python train.py --n_head=2 --vocab_size=540 --norm_place="out" --positions="rope" --bias="none" --init_std_qkv=0.0325 --decay_fraction=1.0 --decay_shape="pow" --train_tokens=104100000 --dataset="wikipedia_en"
Each number is 128 + 32 x the weight over its row's rms, rounded and kept within 0 to 255. Layers, rows and columns count from 0. The size above them is the row's rms in percent of the matrix's.

# layer 2 MLP gate, 768x128, rms 0.174, rows 697-707, columns 0-127
size [ 91  93  96 112  95 104 100  98  95  96 100]
[[122 140 129 160 159 131 102 189  99 126 123 114  80 121 118 126 180  92  76 192 139 161  85 117 159 103 128 137 142 130 114  88 148 148  83 160 110 140 137  88 145 159  92 145  86  96 141 142 112 162 182 100 139  95 116 160  93 196 139 143 157 119 176 105 106 132 212 153 156 135 143 148 107 128 145 112 106 123 171 168 100  79 128 171 154 190 139 142 125 203 103 188 136 177 157 126 110 140  98 133 116  49 156 123 110 136 125  98 142 142 112  85  86 113 152 132 106 115 149 164  97  46 206 153 115 128  94  70]
 [141 130  92 135 128  71 121  99 136 135 106 109  82 129  93  99  69 120 202 105 177 128  86 153 160 116 138 144 121 159 110 160 114 150 167  80 154  52 135  72 139  96 115 122 120 101 134 131  95  91 134  97 163 149  97  76 143 162 106 131 145 167 107 117 122 121 109 104  83 112 186 173 161  70  81 174 161 126  56  81 132 168 110  94  48  93 163 106 150 110 176  67 114 102 117 115 202 132 183 163 174 145 158 150 130 115 112 129 118 125 136 113 138  88  93 130  76 165 112  92 112 144  91 124 112 147 105 109]
 [ 82 100  96 121 159 144 192 137  92 150  98 157 127 147  91  95  81 103  53 134 148 115 183 183 142 165 126 100 162 121 111 109 138 115  90 150 116  88 125  88 113  91 138 156 133 116 162 107 114 168  72 104 134 141 118  99  41 102 110 143 126 114  59 142 129 134  93 114 125 112 176  96 113  75 135 137 134 119 156 191 151 104 132 199 143 140 121  98 129 120 126 103 114 133 152 166 126  90 108  73 115 114  94 151 165 140 190 130 139 148 129 144 139 184  96 102 153 233 184  84 168 113 194 114 110 128 131 100]
 [192 106 202 177 171 129  95  87  54 139  97 108 219 126 144 180  97  96 184 150 157  78 126 179 109 118 155 121 143  73  98 127  33 113  93  77 156 142 169 104 152 120 127 124 133 168 151 117 124 108 126 163 161 119 133 113 149 164 158 186 113 134 131 160 156 120 140 128 146  99 126 169 138 108 152 114 138  98 113 195 124 162 125 159 146 116 151 111 133 121  98 130 138 105 123  85 143 116 105 143 119 109 125 113 144 113 129 164 123 152  80  74  93 164 151  92 116  93  60  68 133 186 100  83 122 126 103 164]
 [121 123  94 141  96 171  83  36 117 149 124 151 181 160  70  96 153 124 115 145 142 106 109 122 154 156 154  61 130 176 115 154 183 139 175 129 102 160 131 127 152 175  91 159 117 124 141 138 144 104 137 136 120 125 144 126 131 139 138 101 104 155 115 114 122 143 139 196 148 120 175 119 164 174  91 133 172 118 100 125  68 194 158 104 111 182 120  82  94  65 125 104 137  46 110 131 156 139 138 156 102 159  85 129 168 131 122 121 127 188 145 163 147 142 108 115 182 112 174  95 177 169  64 143  97  57  86 128]
 [194 131  62 152 121 162 145 151 168 106 136 121 146 162 119 104 103 154 158 161 112 181 151 134 123 105 167 182 153 146 100  41 149 149 137  97 171 113 104 110 134 145 200 140 116 174 133 145 104  78  92 137 124 148 128 130 121 102 203 124 225 171 171 113 186 101 118 140 109 156 159 120 206 191 154 131 134 122  50 105 136 115 149 129 133 151  95 139 116 120 179 132 158 163 156 196 140 187 116 158 122 116 119 124 135 158 113 170 142 129 137 144 117 149 150 158 154 130 117 154 181 147 165 165 119 150 110 160]
 [154 105  86 172  93 109 173 105 139  69 118 198 108 137 149 109 150 156 102 181 122 124  92 142  58  89  64 187 122 153 157 116 129 179 199  71 220 145  97 115 169 185 138 107 122 116 122 143 165 102  86 134 134 145  90 139  78 143 168 154 137 138 113  44 150 154 159 173 149 125 159  86  92 123 129 123  70  91  66 129 102 143 139 133 128 104 101 130 100 177 134  91  95 141 137 123 153 147 112  99 162 154 117 146  86 133 140 136 103 155 136 109  95 136 142 121  86 138 140 135 130 178 143  87 129 156  83 102]
 [112 162 140 136 144 156 127 116 152 153 137 128 103 109  74 123  99 107 145  90 165  88 123 181 135  68 110 141 106  78 102 119 117 141 150 106 202 101 123 109 146 104 142 110  90 156 147 132 169  80 122 177 187 128 135 102  91  75 131 114 161 117 128 168 114  73  96 139 157 102 107 148 168 214  71 176 114 152 103 123 122 114 102 122 165 162 115  85 153 104 132 136 225 175  81 174 125 128  55 103 117 131  88 135  94 122  97 135 185 174 130 144 105 104 158 113 120  99 147  98  88 110  53 127 120 131 129 188]
 [151 147  96 133 123 111 134 152 153 166 139 129 145 153 161 184 163 129 121 162 155 173 107 132 132  82 145 107 158 120 144 120 122 147 188 187 120  92 131 144 125  70 148 168 123 169 218 161 177 126 135 114 166 102 145 156  83 122 140  91  93 108  69 186  86  87 113 109 117 155 120 144 177 127 134 150 195 138  95 166 132 127  65 153 124 115 151 135 152  43  39 130 158 125 151 161 167 187 109 109 116 156 184  73 127 145 141  86 132 153  94 208 138 145 146 143 130 101 104 140 111 102 127 104 114 115 160 152]
 [ 65 141 120 138 128 132 168 118 130 153  98  67  81 105 183 121 117  93 122 128 137 155 137 178 156 159 124 116 160 167 135  78 129  84  89  92 143 114  94 100 130  99 145 183 121 156  83  94  73  86 151 110  92  69 102 120 148 108 185 109 132 186 111 120 104 144 126  77 158 129 105 106  95 104 153 121 111 130 169 119 103 154 150 125 197 139 166  88  91 142 134  33 183  65 156  49 104  99 139 177 137  94 169 133 137 117 110 125  96 149 128 126 129 145 136  85 153  86 169  81 102 174 127 129 146 166 153 163]
 [156 160 116 164 171 170  78  94 122 202 165 147 110 137  90 136 115 120 112 164  82 133 180 181  93  79 157 129 108 116 112 167 137  86 142 162 175 195  93 154  96  86 100 131  47 116 187 101 141 142 118 111 160 162  95 139 127 121 119 119 103 145  95 146 103 128 133  92 150 159 147  59  61 142 152 147 112  93 143  98  88 139 120 132 165 114 162 167 118 155  91  80 112 190 103 113 120 195 163 115 150 143 143 134 147 162 163 152 129 154  73  93 149  99 140 114 139 181 183 129 170 113 147 120 100 159 183 130]]